config.yaml
head_dim: 32
d_mlp: 192
activation: "swiglu"
rope_base: 10000.0
rope_fraction: 1.0
init_std_qkv: 0.0667
init_std_down: 0.00908
lr_head: 0.0081
warmup_steps: 200
schedule: "wsd"
decay_fraction: 1.0
batch_tokens: 16384
dataset: "wikipedia_en"
Each number is 128 + 24 x the weight over its row's rms, rounded and kept within 0 to 255. Layers, rows and columns count from 0. The size above them is the row's rms in percent of the matrix's.

# layer 3 attention value, 64x64, rms 0.18, rows 61-63, columns 0-63
size [ 80  89  77]
[[135  98 134 147 147 114 130 122 133 130 149 123 147 186 122 102 133 158  98 161 155 116 123  91  89 118 142 134 162 122 175 134 126 121  89 120 150  95 109 125 129 173 121 140 151 142 110 118 195 127 172 115 163 120 153 143 146 111 124 122 145  82 132 102]
 [175 137 104 105 134 113 160 124  95 142 129 114 117 136 141 132 131  75 141  71 120 139 128 125 168 103 104 123 121  80 105 120 142 153 190 134 136 116 111 134 158 131 118 151 135 131 122  89  98 146 169 116 141 100 156 106  82 100 116 118 147 152 123 109]
 [ 98 107 138 150 131 138 117 138 136 152 138 109 142 130 103 119 176 100 107 118  98 103 131 137 179 132  75 110 118 159 128 175  94 146 143 134 132 108 115  91 126 111 115 141 100 146 142  96  47 150 136  79 129 141 115 120 125 128 129 152 110 142 141 154]]
# layer 3 attention output (transposed), 64x64, rms 0.13, rows 61-63, columns 0-63
size [ 74  84  87]
[[135 170 130 122 136 138 149 134 140 113 126 132 150 162 146 119 154 149 139 130 156 152 150 104 140 121 158 114 168  72 177 134 145 104 108 125 131  92 104 166 124  85 122 185  98 118 115 111 152 165 168 130 123 121 135 125 112 149  86 153 141 118 102  96]
 [138 140 112 118 140 118 141 178 117 152 135 101 125 151 141 135 104 128 127 139 130 172 103 117 143 112 135 139 116  79 114 118 116 172 172 142 112 177 107 114 131 139  91 161  84 113 127  69  98 124 128 134 145 139 149 177 103 114 114 137 153 171 152 123]
 [122 150 143 143 142  98 110 144 161 135 130 100 156 156 136 144 140 132 136 167 109  93  98 147 140 156 135 135 134 127 107  97 113 113 162 105 168 137 129 149 124 144 153 163 141 118 153 140 131 124 139  76 167 103 105  86  93 171 146 148  96  73 150 136]]
# layer 3 MLP gate, 192x64, rms 0.156, rows 0-32, columns 0-63
size [ 78 117  97 131 135 113  85  93  92  89 108 105  92 117 111  81  93 102  66  79 102  95 118 114 104 118  79 107 104 110  86 120 127]
[[160 133 101 134 155 134 101 130 145 147 122  77 143  67 114 172 141 109 154 104 131 130 121 150 129 113 117 124  98 110 107 114  82  97 148 129  97 141 141 159 108 125 101 104 123  83 145 131 187 124  88 128 142 132 133 122 137 160 125  83 112 104 150 125]
 [111 171 134 132  96 100 116 172 138 152 120 176 153 121 129 113  96 112 136 130 118 176 122 134 112 165 112 112 149 149 135  92 149 132 100 108 142 132 145 145 112 188 119 128 175  95 147 119 169 129 149 139 120 123 182 146 121 143 116 101 156 105 118 107]
 [ 88 134 126  90 144 111 135 175  78 109 120 128 131 150 127  90 170  86 122 114  95 140 111 118 156 153 177 120 159 103 134  90 135 184 100 105 154 121 130 152 132 108 130 145  89 102 126 107 103 119 141 153 105 112 141 115 111 116 104 113 129 119 126 152]
 [202 167 100 132 132  98 107  90 110  97 151 141 169 119 132 139 143 147 156 108 132 158  99  96 115 121 147 122 124 123 150 135 130  95 104 128 143 116 130 158 146 147 150 149 189 137  96  99 108 121 117 116 126  91 100 114 122 131 125  83 103 127 142 109]
 [141 138 120 103 174 118 125 103 120 146 162 112 141 151 151 141 103  96 129 157 105 114  85 136  58 150  91 146 153 119 148 146 155 133 120 156 129 155 156 170 118 177 106 112 152 106 122  95 143 122 144 171 124 130 133 131  92 114 110 114 140 106 107 105]
 [ 82 162 118 166  91 106 139 121  97 170 152 133 113 167 140  88 128 116 111 111 137 136 131 146 127 134 124 127 117 129 145  77 125 124 144 108 138 134 118 149 162 117 106 148 158  87  93  85 173 112 124 116 119 123 113 104 102  91 119 138 160 100 178 124]
 [138 100 142 154  80 100 123 139  87 144 123 168 138 134 129 125 163 169 154 117  96 153  96 142 158 165 170 109 108 113 120 116 123 143 123  93 132 139 120 124 140 124 141 123 125 130 152 114 142  91 143 149 130  94  88 123 123 165  83 191 151 112 148 122]
 [123 136 107 167 140 106 133 129 127 116 169 143 118 152 100 108 155 150 133 118 128 120 136 117 137 106 170 154  85  60 150  97 130 146 126 109 154  87 169 155 145 122 112 101 132 134 153 102 144 101 110 101 159  89  91 113 123 131 166 111 150 141 123 159]
 [138 119 177 152 145  84  83 126 188 108 119  97 172 144 116 139 135 133 126 145 127 116 123 141 110 148 127  94 124  98 135  94 142 132  99 119 142 131 162 121 108 109 115  94 146 114 127 155 125 123  92 128 161 151 120 124 109 149 154 131  78  93  81 160]
 [122 125 132 166 122  66 139 104 160 158 134 123  99 153 140 158 130 139 119  83 107 134 164 132 145  91 132 137 153 131 146 126 128  87 164 103 112 170 158 118 145 154 180 118 168 117 129 161 132 141 135  72 152 126 130 121 101 109 117 130 138 149 119 108]
 [119  90 133 178 121 100 129 133 172 127 104 132 149 128 120 100 135 123 119 158 134 124 138 110  79 166 116 137 165 134 135  97 115 139 101 108 125  88 118 141 161  98  70 137 125 101 148 138 125 117 132 150  61 102 157 112 112 167 139 134 151 149 116 139]
 [109 101 142  87 101 116 142  96 156 113 132 138 153 133 134 156 119  89 108 147 151  95 162 150 115 139 114 143 102  82 143 129 117 118 108 155 110 165 110 113 137  94 161  83 134 131 123  89  67 127 139 136 150 117 109 136 159 122 148 117 169 165 103 120]
 [166 111 173 142 112  95  95 111 111 118 138 158  89 112 123 157 136 143 111 139 143 132 102 112  76 127 178 130 131 141 123 146  67 113 122 141 139 118 104 103 121 100 153 101 117 140 137  95 181 115 112 128 128 122 144 108 130 115 153 159 183 104 128 140]
 [116 134 106 172 123  59  95 168 133 150 125 130 103 134 118 151 156 122 156  87 148 123 169  95  94 178 130 124 150 115  97  87 170 135 110 125 138 128 140 116 147 114  97 150 117 129 135 142 140 100 141  99 131 175 136 136 117 121 119  91 129 134 107 122]
 [131 138 132 109 121 138 137 129 141  90 109  81 134  88 130 131 100 169 183 133 171 103 148 108 142 131 111 152 104 119 117 132 176 122 131 138 115 181 125 125 127 119 100 133 121 110 144 121 138  79 133  93 120 152 114  58 137 108 167 114 112 111 109 135]
 [130  64 138 101 134 133  91 139 129 154  84 102 133 120 131 143 109 128 100 101 130 150 129 135 165 132 149 143 112 107  92 121 149 121 149 126 160 110 137  94 124 137 150 127 164 111 176 138  84 107 131 129  83 161 157 107 132  93 145 142  96 138 165  93]
 [121 136  94 154 157 122 146 172 160 177 143  87 146 158 104 120 133 142  97 146 121 154 117 135 132 169  92  79  97 153 148 118 102 157  99 160 153 136 142 125 105 131 134 113 128 148 125 122 141 143 137 134 119 187 123 131 115  87 148 110 123 144 149  85]
 [125  92 113 110 124 100 115 152 165 151 138 156 116 119 136 131 127  99 121 147 110  99 127  96  64 116 126 156 110 132 141 137 134 166 122 141 111 181 132 123 104 130 136  96 153 119 148  89 104  96 160 112 123 141 190  85 141 120 124  96 127  98 163 133]
 [111 144  90 121 138 128 142 142 132 145 128 133 123  55 151 118 144  83 140 108 129 161 149  95 113 130 109  89 151  88 164 168 146 141 114 119 115 135 159  94 141  98 109 153 137 145 125 126  81 152 125 133 103 121 124 137 153 124 171  99 174 150 137 115]
 [ 86  79  98 140 113 128 147 153 124 190 114 152 159 150  82 160 124  87 175 125 107 113 128 177 148 115 117 102 126  99 131 114 117  99 100 134 150 128  93 125 123 149 132 134 126 154 173  85 125 137 134 152 131 125 127 123 109 128 129 125 141  88 114 117]
 [121 140 129 118 133 145 148 150 126 117 150 109 152 153 110 138 120 122 147 143 140 126 164 126 113 103 133  91 139 118 136 109 149 121 104  85 111 174 107 136 149 123 112 167  71 167 105  72 168 139 166  94 143 118 121 106 126 163 113  95 157 153  92 158]
 [100 113 157 102 119 114 114 101 152 104 151 101 147 136 127 136 172 117  99 181  99  90 144 135 106 138 160 177 143 129  84 157 124 111 136 140  97 103 164 132 141  86 178 131 170 115 123 124 137  89  93 124 124 121 115 144 113 143 140 142 114 141 113 141]
 [121 178 133 131  97 124  83 120 128 181 141 111 124 162 174 115 146  86 102 169 141 148 116 115 155 128 130 125 156 142 140  88 125 147 121 124 161 142 135 119 142 128 100 106 148 132 106 111 166  72 137 113 136 114  77 124 123 143 115 115 158 126  86 132]
 [156 132 146 107 129 161 100 113 128 150 152 108 168 143 150 130 114 104 128 113 127 145 162 107 166 142 109 140 139 147 115 129  57 131 166 143 111  99  88 117 144 129 107 159 144  79 115 134 185 135 111 132 122 157 114 129 118 124 164 101 105 112 173 137]
 [162 158 110 128 135 157 146 109  99  97 148 172 197 129 103 118 116 118 129 138 138 178 130 127 135 139  88 108  96 156 147 137 154 166  94 145 143 151 116 123 128 109 129 178 148 139 134 120 140 171 122 107 156 142 132 122 151 106 120 108  93 162 108 144]
 [137 170 137 123 140 164 153 111 157 125 143 145 136 130 164  98 129  92 135 144 139 154  78 112 102 116 138  83 152 146 149 117 170 127 112 154 157 128 106 126 125 103 103  92 172  70 141 102 127 120 175  93 128 140 105 153 131 111 140 145 147 138 138 105]
 [159 114 144 123 154 118 153 166 110 169 142 138 125  90 154 137 148 121 123 147 147 122 129 129 123 123 130 135  91 119 101 146 132 130 158 109 131 124  83 110 139 146  87 153 123 121 109 105 179 159 144 161 144 156 173 131 190  93 151 111 164 165 131 142]
 [111 151  99 160 130 110  68 146 133 163 158 100 144  82 131 153 124 136 103 122 125 124 109 155 106 161 129 107 139 108 125 175  80 139  87  96 116 158 119 127 141 123 126 143  84 112  97 103 128 131 122 170 181 122 151 120 120 133 117 131 141 101 102 127]
 [131 132 133 144 108  69 151 112 110 124 129 165 125 113 113 128 110 172 114 113 152 126 136 166 130 143 124  98 182 159 135 168 163  76 166 148 139 123 127 131 131 111 134 104 108 155 139 111 123 158 128 125 133  81  99 162 143 165 108 130 128  87 132  96]
 [140 134 195 123 149 127 119 117  89 119 156 100 145 147 159 127 137  87 135 176 147 126 125 125 134 112 153 153 179 135 145 144 123 121 108 116 128 181 140 105 170  94 122 117 152 153  99 140 121 152 123 104 126  99 131 158 102 145 110 127 173 134 121  85]
 [116 145 110 160 112 102  90 121 134 134 134 155 146  75 170 135 147 108 129  90  85 151 178 143 166 129 129 184 107 109 151 160 138 133 127  93 111 117 118 121 142 126 133  92 142 112 116 139  83 113 149 160 117 109 130 148 144 118 107 137 143  79 132 112]
 [180 120 129 185 135 134 115 144 132 122 132 118 138 129 159 132 152 139 112 127 105 134 119 147  56 123 153 104 136 121 160 108 111 147 161  80 154 135  82 108 125 155  81 111 138  91  97 166 125 125 103 131 118 140 108 103 134  88 129 141  98 128 134 131]
 [150 105 103 129  99 148 119 128 111 131 168 144 134 137  67 108 147 130 172 193  98 131 162 136 110 111 130  58 106  98 158 145 131 138 107 152 146 121 135 122 143 116 104 117 128 127 141 126 134 125 128 149 157 141 115  85 164 110 104 124 106 152 153 107]]
# layer 3 MLP up, 192x64, rms 0.157, rows 0-32, columns 0-63
size [ 96 108  90 120 114 122  92  97  84  82  97  93 100 104  94  85  90 114  92  86  97  97  94  94  91 121 100  93 114 109 102  93 115]
[[174 140 137 130 146 191 152 122 125 147 122 118 112  93 126 145 168  98 145  94 116 130 143 132  94 128 128 108 157 100  80 129 165 133 117 116  74 151 158  99 130  93 111 117  93 122 145 126 128 110 150 152 160 133 114 121 143 152 126  96 123 164  87 125]
 [120 130 111 143 113 152 115 116 155 173 156 177 130 107 122 134  94  67 127 103 138 130 150 126 154 153 127 113 143  92 154 113 125  83 123 101  97  79 128 103  71 149 118 112 136 117 146 110 132 145 125 149 151 130 143 143 144 122 171 121 163 100 118  95]
 [ 89 129 165 124 145 127 129 131 110 126 174 140 113 108 153 135  84 157 122 112 159 135  75 135 115  76  85 119 105 137 166 106 126 132 115 146 156  88 128 130  86 136 130 107 167 130 109 127 159 113 123 171 116 138 148 131 138 122 152 108 131 116 187 137]
 [175 139 119 140 168 108  78 115 112  96 142 115 177 110 149 107 152 116  84  95 150 146 100  93 123 132 124 120 126 138 118 119 144 119 115 140 148 125 124 149 127 109 121 146 173 129 131 144  91 178 101  92 122  98 123 165 176 121 141 114 143 139 109  93]
 [108 128 112 124 128 122 148 153 134 149  96 106 142  91 118 113 129 106 179 129 113  90 167 144 126 116 145 139 100 130 127  83 125 140 169 100 125  91 158 131 188  96 129 202  91 117 121 126 113 106 144  82 126 124 129 130 141 146 124 157 125 128 134 118]
 [ 84 151 120 178 149 182 155  88 172 137 136  93  86 126 110 149 119 137 137 190 131 145  92 124 111 171 112 112 147 146 147 138 123 134 149 129 124 138 107 138 103 108 121 145 129 103  96 105 105 145 127  97 142 141 107 113 124 161 109 155 130 101 113 141]
 [117 154 126 107 124 166 106 151 158 137  98 100 126 134 130 139  77 118 139 133 117 118 151  94 131  49 104  98 168 126 133  97 147 130 139 131 134 161 153 156  92  82 129 109 138  95 139 105 123 145 110 144 127 113 129 126 114 158 147  87 147 164 106 141]
 [147  92 143 144 133  87 134 124 116  90 108  95 137 196 100 149 166  97 137 155 112 114 129 127 126 119 128 116 131 119 169 142 121 140 127 109  95 104 101  95 117 106 128 112 147 140 108 132 162  75 140  81 143 175 130 109 137 114 158 160 153 126 136 144]
 [131 126 155 183 117  91  95 122 162 127 182 132 146 158 143 136 152 107 142 116 121 113 121 136  91 155  91 166 119 154 132  89 132 149  95  96 114 155 147 114 116 119 119 130  97  99 131 124 134 104 165 143 110 170 146 147 105  89 100 104  92 125 125 120]
 [110 143 145  89 149 155 136 156 134 124 190 154 118  95 162 121 130 103 165 155 140 110 133 116 101 138  79 147 155 102 136 140 107 147 114 115 135  84 121 136 132 141 124 166 169  98 132 145  92 104 122 146 125 125 136 165 152 130 114 165 122  83 110  95]
 [ 95 145 117 102 135 125 145 176 118  42 139 112 116 140 157 120 131 114 148 140 120 141 148 112  83 127 115  99 144 162 113 146 156 133 162  95 118 115  68 125 106 121 116 156 141 102 130 109 133 158 144 112 130  79 119 134 113 136 156 140 132 150  96 131]
 [114  91 128 141 129 103  94 118 137  95 126 110 159  86 120 137 161  89 107 153 160  99 173 135 131 116 157 179 114  83 137  98 152 118 126 112 103 123 139 116 137  92 140 162 132 147 133  92 135 149 113 156 114 156 136 100 172 135 137 145 141 123 121 176]
 [144 144 126 157 152  79 102 116 145 128 181 143  91 137 141 145 106 100 130 109  86  98 112 176 149 167 117 124 165 122 122 123 102 166 121 132 146 119 106 156 128  69 136 129 105  95 115 119 146 131 101 138 148 122 142 131 133  92  92 157 157 149 121 112]
 [163  76  87 169 142 174  98 154 136 133 151 123 139  92 129 131 135 111 146 140 179 141 108 112 136 157 123 118 162 135  93 136 132 156 128 126 125 118  87 128 122 154 132 121 136 140 145 106 120 146 132  59 115 169 128 155 127 110 167 101 120 130 119 159]
 [115 134 120 133 125 154 148 194 123 137  92  83 128 131 141 174 127 119 114 103 134 188 118 159 148 156 100 107 161 128 106 150 182 138 128 139  78 131 123 147 100 135 119 149 136 123 101 152 125 169 127 127 115 138 134 123 155 135 161 154 115 139 107  92]
 [ 97 104 114 124  76 116  99 159 146 146 141 147 127 116 125 176 108 112 133 153  93 140 162 125 146 135  83 100 134  99 115 187 109 122 167 148 103 125 129 131 131 125 106 155 128 163 115  90 159 145 128 126 143 128 117 162  83 104 136  81 134 141 119 112]
 [109 146 128 143 119 137 148 163 125 139 160  96 129 167 135 142  98 141 128 106 130 196  88 141  95 150 146 101 142 141 144 127 109 134 133 183 131 149 164 139 148 118 107 106 133 164 122 124 171 130 131 122 116 144 124 106 109 151 140 106 128  85  97  66]
 [108  96 123 124 107 147 167  90 114 149 127 123 153 117 103 114 138 122 108 157 124 122 142 141 198 115 144 127 168 123 103 154 123 107 151 119 165 139  92 103 158 149 140 104 179 142 110 122 142 115 119 143 140 128  93 161 115 170 127 137 160 181 110 112]
 [ 89 142 120 152 110 111 137 133 113 103 126 143 174 100 108  80 138 110 124 130 144 162 109 111  79 149 106 105 157  93 184 154 149 125 111 117 144 122 141 134 115 122 120 189 131 149 106  92 128 139 141 147 128 113 143 107 102 168 116 100 155  90 117 114]
 [139 123 106  93 146 130 156  98 114 127  94 134 122 149 129 132 188 143 188 133 111 160 120 134  70 116 155 137 105 126 144 117 144 109 120 147  92  67 122 120 122 130 131 140 105 156 129 160  92 124 159 155 124 144 165 122 110 105 141  96 131 166 121 112]
 [154 137 129 138  88 117 152 109 102 125 151 139  78 116 116 177  93 114 173 166 120 103 167 125 126 157 130  87 148 169 160 122 133 155 146  90 105 157 119 120 121 131 131 116 122 139 135 163 116 114 132 105 138 135 116 137  90 116 127 116 110 153 173  77]
 [165  88 142 138 130 121 137 126 130 155 122 106 147 123 159 160 127 147 104 109 167 111 152 160 137  96 143 122 114  99 135 108 178 135 179 130 143 136  62 152 148 134  86 106 160 137 111 108 146 107 155 116  91 108 141 119 102 140 108  96 143 142 150 101]
 [118 126 157 106 127 120 129 124 106 119 139 103 142 118 109 150 135 149 147 151 137 114 121 147  97 114 156 141 118 151 137 182  87  85 104 168  87 169 160 137  97  94 135 154 114 125 144 119  78 135 136  92 153 136 125 126 101 146 130 149 136  73 129  79]
 [114  60 148  71 145 145 119 143 105 146 109 111 105 157 115 163 144 132 135  86 145 138  94 163 129 128 129 136 127 126 136 149 119 156 146 114 107 159 128  67 153 114 150 164 147 132 136 130 156 114 142 156 124 123 143 196 103 142 132 138 122 134 109 115]
 [147 105 132  80 153 144 129 122  69 113 112 129 149  97 115 132 127 126  85 124  91 143 135 115 170 144 108 146 131 126 128 131 149 140 139 138 109  99  95 139 126 156 112 173 131 164 112 120 132 153  92 126 141 149 189 111 151 120 149 159 119 184  94 130]
 [114 150 142 172 162 128 112 149 151 149 142 131 126 145 152 153 114 124 117 167 145 137  86 111  56  90 187 123 131 109 135 129 148 102 129  98 137 143  90  81 149 122 117 120 144  88 139 112 135  97 127 120 133 111 116 128 129 131 158 162 122 176 127 118]
 [ 88  84 132 108 117 128 117 115 145 147 132 121 118 161 127 129 108 128 115 161 132 126  84 104  96 166 119 180 108 108 170 146  99 101 129 117  94 123 133 150 136 163 180  88  96 188 122 129 109 149 122 117 128 135 136 122 108 150 146 118 131 163 114 154]
 [116 125 152 125 132 132 130 122 113 125 127 103  85 152 147 100 136  81 108 156 163 135 110 106 132 104  82 148 120 117 145 126 160 116 108 132 144 143 129 121 128 173 126 118 159 141 156 142  67  95 181 102 157 146 105 126 102 125 105  92 138 105 162 170]
 [ 83 161 137 123 167  87 169 158  92 151 129 116  90 141 109 128 116 110 111 109 136 131 133 162 161 173 131 152  99  87 130 163 175  89 134 166 146 159 101 137 146 113 150 131 125 148  83 118 107 145 155 140 132 130 119 111 157 124 119 128 126 116 140 126]
 [ 95 125  71  97 131 128 148 133 107 161  87 149 116  91  89  93 128 161  98  90 127 122 142 146  93 109 141 123 152 120 126 151 114 100 129 120 129 127 114 138 101 168 121 141 150 144 152 128 123  90 126 116 189 156 109 117 169 117 151 132 136 107  91 141]
 [113 123 110 105 127 153 115 105  97 166 113 102  92 126 118 134 125  83 151 154 149 129 155  89 136 118 104  94 112 150 132 118 108 137 168 147 121  97 165 119 159  95 132 114 173 153 165 140  97 104 119  82 120 157 146 146 101 126 121 159 107 125  88 102]
 [118 153 107 124 119 125 190 121 134 143 109 118 103 116 127 129  64 124 151 124 159 156  88 113 135  91  91 106 167 166 104 134 117 113  94 151 153  82 140 129 149 115 112 124 163 127 178 140 155 153 109 120  85 102 124 140 145 142 125 142 137 122 122 142]
 [178 126 108  81 125  93 112 116 125 142 122  75 116 122 161 141 154 133 144 142  94 128 104 124 144 138 118 116 142 129 120 138 159 117 160 110  95  92  88 103 132 102 136 100 108 154 135  90 135 118 103 135 155 135 114 136 110 154 175 111  85 148  75 135]]
# layer 3 MLP down (transposed), 192x64, rms 0.0836, rows 0-32, columns 0-63
size [ 82 116  83 137 104 134  84 106 101  92  96 107  82 118 109  79  84 105 123  84 113  92 108  91  95 115 102 103 104 105  72 100 124]
[[157 107 142 125 122 137 122 115 127 102  89 156 114 110 129 144 148 152 135 130  84 154 160 129 133 112 154 129 104 173 125 127  98 107 178  79 119  71 115  99 123 148 122 129 111 110 151 158  91 127 141 129 118 145 109 172 110  92 119 140 131 125 103 184]
 [161 151 103  88  91 153 122 107 148 100 113 168 113 122 126  95 101 137 177 116 126 144 155 100 158 158 109  97 170  72 129 124 121 109 123 116 140 110 158 110 133 150  86  85 153 121 138  90 129 110 136 140 155 134 103 121 126  94 126 139 149 106 138 119]
 [141 123 127  93  83  78 139 153 114 116 121 132 147 144 145  99 165 107 134 142  78 134 161 105 150 133 166  93 127  87 126  92 117 136 114  88 132 107 114  86 111 121 118 185 118 107 140 104 108 123 151 124 118 124 125 165  85 119 107 112 124 125 126 162]
 [ 91 102 127 146 114  93 147 141 103 148 149 147 105 133  54 125 163 151 115 160  91 160 150 115 143 125 127  87 139 144 144 148 100 149 113 104 123 115 152 140  85 107 109  97 121 145 104 138 136 153 134 120 175 128 105 174 100 117 137 113 112 143 103 117]
 [145 114 141  98 151 128 184 154 106 149 163 130 159 141  94 116 119 128 120 129 129 138 111 154 143 107 127 155 159 123 130 134 106 172 141 180  98 147 152 121 127 159 103 108 143 131 149 115 111  96 139 137  96 161 133 124 137 101 208 133 119 132  98 101]
 [106 111 115 146 156 135 143 132 151 134 172 115 104 131 137 152 158 141 137 167  99 145  66 138 129 145 109  91 111 153 142 129 153 170 156 162 151 121 115 161 138  68 145 112 108  94 108 113 104 157  96 144 147 109 126 159 103 140 122 137 144 111  99 104]
 [ 75 137 142 100 106 148 123 114 122 127 149 106 141 147  83 116 135  73 117 110 147  93 132 133 125 134  76 116 155 131 161 161 127 146 124 160  94 163 137 127 148 114 146 150 140 179 102 159 138 143 128 150 167 173 105 127 120 104 153 121 115 156 136 111]
 [111 103 175 120 129  99 156 122 144 163 181 121  73 132 108 160 134 140 123 136 143 145 143 110 161 159 124 137 159 121 130 164 141 135 134 143 107 135 146 131 119 100 167 103  85 120 101 119 161 172 139  96 123 167 127 120 109 143 152 133 141 148  93  87]
 [136 146 138 132 139 130 108 167 177 176 111 140 144 159 116  91 126 115 110 125 169 118 119 125 179 126 163 115 152 124 132 127 129 129 119  93 161 148 161  97  70  90 113  93 126 137 131 165 132 149 114 131 106 129 130 111 153 120 159 173 158 112 114 147]
 [122 162 148 120 174 160 132 171 130 122 123  98  93 127 154 161 135 133 125 162 131 126 122 166 132 108  73 121 135 140 109 118 108 108 105  90 126 131 106 153 164 108 178  97 125 113 118 115 121 143 124 172 122 168 141 156 159 125  69 141 120 118 124 145]
 [102 124 127 134 118 131 122 129 146  78 131 104 128 140 163 128 128 126 156 134 110 143 145 134  96 115 144  83 105 140 124 109 122  91 146  48 131 133 101 171 133 158 137  95 157 151 120 141 134 187 157 102 125  91  96 147 124  96 130 104 126 118  98 140]
 [109 111 110 115  99 128 139 115 141 114 137 115 153 140 130 123 137 124 125 156  78 108 134 147  98 122  94 175  87 112 101 157 155 126 110 140 112 174 112 166 103 108 184 113 136 159 136 135  91 142 180 140 136  98 123  85 130  97 140 159 151 122 148 116]
 [147 125 119 151 118  98 132 146 102 153 122 130  97 192 106 124 150 119 138 141 139 125 158 108 181 116 151 138  88 137  97  84  94 132 138 115 138 123 117 110 136  94 127 143  71 104 147  97 140 119 121 135  98 100 140 184 106 101 145 131 128 161 146 152]
 [161 118  96 103 134 148 167 165 121 130 177 107 145 158 109 117 166 141 118 178 104 150 120 152 119 115 114 114 130 140 123 158 116 171 100 116 102  89  82 130 133 147 135 128 165 141 153  88 152 161 119 107 129 106 108 146 159 110 159 122  97 111 132 117]
 [139 151 122 150 133 130  97 125 109 147 127 149 109 142 139 173 179  82  52 150 120 149 112 163 105 144 136 122 120 107 101 138 137 138 150 169 143  89 119 141 134 135 124 114  96 131 121 116 118 106 103 125 116  94 149 188 126 158 109 130 105 117 163 119]
 [114 128  92 118 144 166 143  99 129  81 123 137 104 150 125 143 126 120 148 124 161 112 136 162  93 107  88 144 140  97 151 100 109 137 153 132 143 144 145 141 146 172 142  83 103 117 134 154 133 137 131 167 119 120 154 105 156 150  68 104 155 140  91 165]
 [116 116 125 112 106 132  88 116  96 162 155 136  80 192 170  95 133 157 114 132 172 125 137  86 142 110 155 112 132  89 111 115 118 102 127 141 113  91 126 153 147 119 121 138  90 139 128 118 128 111 142 131  79 109 169  95 109 120 135 115 102 104 138 137]
 [ 99 138 143 156  98 198 103 118 100 141 118  89 125  90 141 158 146 140 174 141 132 109  97 144 120 135 122 118 164 148 110 128 139 157  96 151 167 144 115 154 158  99 146 130 159 124 144 125 143 144  98 130 137 137 123 163 131 156 160 142 124 157 106  84]
 [137 142 106 122 108 169 107 135  88 104 137 142 105 102 155  94 143 100 134 115 128 112 131 116 138 144  99 109 118  92 153 148 147 170 122 150 149 120 128  52 134 105 107 165 133 142 108 117  52 135 107 115 117 122 129 126 128 125 136 144 175 141 141 101]
 [141 120 117 134 103 143 111 174 106 126  55 116 122 155 138 122 167  91 164 118 106 135 140 156 118 115 157 154 102 120 139 114 137 129 107 152 127  91 135 135 113 138 172 158  89 141 119 165  96 131 111 121 125  97 160 167 118 126 168 128 139 176 140 132]
 [172 139 111 140  93 103  91 131 122 141 124 121  92 109 139 130 136 117 108 148 142 103 122 130 108 112 146 132 115 146 120 133 131 132 117  77 129 127 154  98  62 103 113 132 125 109 123 161 108 171 141 117  81  78 126 138 108 143 124 173 124  93 185 142]
 [114 144 165 102 107 152 113 141 151 104 136  68  90 128 104 141  92 112 141 135 123 104 160 102 100 184 103 129 113 112 139 115 176 110 115 119 149 158 138 131 136 122 177 118 104 133 119 117 134  97 122 110 154 153 137 151  78 133 128 122 178 145 144 139]
 [145 149 127  79 150 147 161 123 130 144 159 136 126 144 120 110 107 124 101 138 137  96 103 135 207 149 124 120 151 148 148 154 132 135 110 150 115 132 147 122 120 124 110 137 150 117 147 110 131  92 114 108 120 158 118  70 176 130 170 110  81 149 121  92]
 [148 110 103 178 135  88 134 109 144 110 134 138 121 106 113 122 107 159 165 128 136 135 159  92 113 138 136 129 105 125 136 122  88 101  80 103 124 145 143 142 105 144  86  97  93 171 148 112 117 161 130  96 121 114 135 121  92 135  91 123 173  84 113 151]
 [125  76 128 129 169  88 146 129  87 146 152 122 108 143  92 157 128 139 125 134 139 125 148 104 139 110 142 156  81 146 155 123  90 151 128 151 120 138 127 121 138 104 130 144 101  73 134 137 144 139 151 137 136 131  78 164  90 125 135  97 163  97  87 151]
 [132 102 174  58 156 151 153 136  94 140 130 127 188 131 111 103 151 140 137 126 126 113 171 144 148 103 132 139 103 144 129 153 137 157 103 149 101 102 160 146  89 139 117 146 164 134 142 134 109 125 167 139 136 113 122 141 161 107 167 147 141  98 117 128]
 [119  92 121  91  97 166  95 120 153 131 155 105 146 117 141 102 141 129 153 152 121 105 117 110  76 179  90 136 118 113 112 143 173 170  89 155 151 118 154 147 141 146 157 116 106 149 124 144 134 113 128  94 127 142 167 131 139 133 153 144 124 161 160 104]
 [118 126 116 137 115 126 138 114 109 119  95 142  88 134 141 143  86  90 100 119 114  99 129 112 144 127 100 133 160  98 161 148 149 140 129 145 146 128 150 113 147 145 150 158  90 162 133 174 152 132 156 119 180 168 124 111 130 151 162 107 183 148 174 113]
 [160 122  89 130 133  77 140 129 108 135 152 156 124 114 169 141 114 148 164 180 100 161 118  96 147 121 172 155 137 103 125 101 104  91 127 128 134 101 137 152 112 118  90 131 149  94 130 119 105 166 152 129 101 107 139 126 147 137 100 114 142  82  95 131]
 [120 152 128 142 122 111 135 120 123 171 139 153 139 133 116 147 147 177  89 116 142 121 166 169 103 153 129  91 127 108 133 149 102 105 112 146 124 130 158 122 150 157 129 101 161 123 116 166 118 194 132  99 143 173 138  82 162 117 105 141  90 110 129 142]
 [123 128 155 140 144 141 123 129 134 116 145 109 131 122  76 130 118 139 139 116 175  95 121 132  75 122 100 149 168 151 128 150 147 181 114 199 146 176 136 154 128 129 159 107 131 144 142 141 152 135 119 117 149 125 104  83 153 147 155 131 143 135 124  89]
 [108 115 143 128 145 146 106 140 123 144 119 107 175 146  90 124 113  72 153 136 118 122 123 146 158 124 103 161 103 137 124 119 114 161 126 190 115 133 162  98 122 107 138 158 108 152 159 113 183 129 104  96 135 121 114 159 132 138 163  82 123 155 109 148]
 [118 152 127 101 141 140 171 137 116 173 114 155 137  97 152 121 130 129 107 131 146 147  74 111 161 137 130 145 129 123  83 133 114 144 107 150 101 149 124 123 130 116 111 134 146  74 124  81 148  81 120 104 137 117 138 158 137 130 182 168 147 142  83 111]]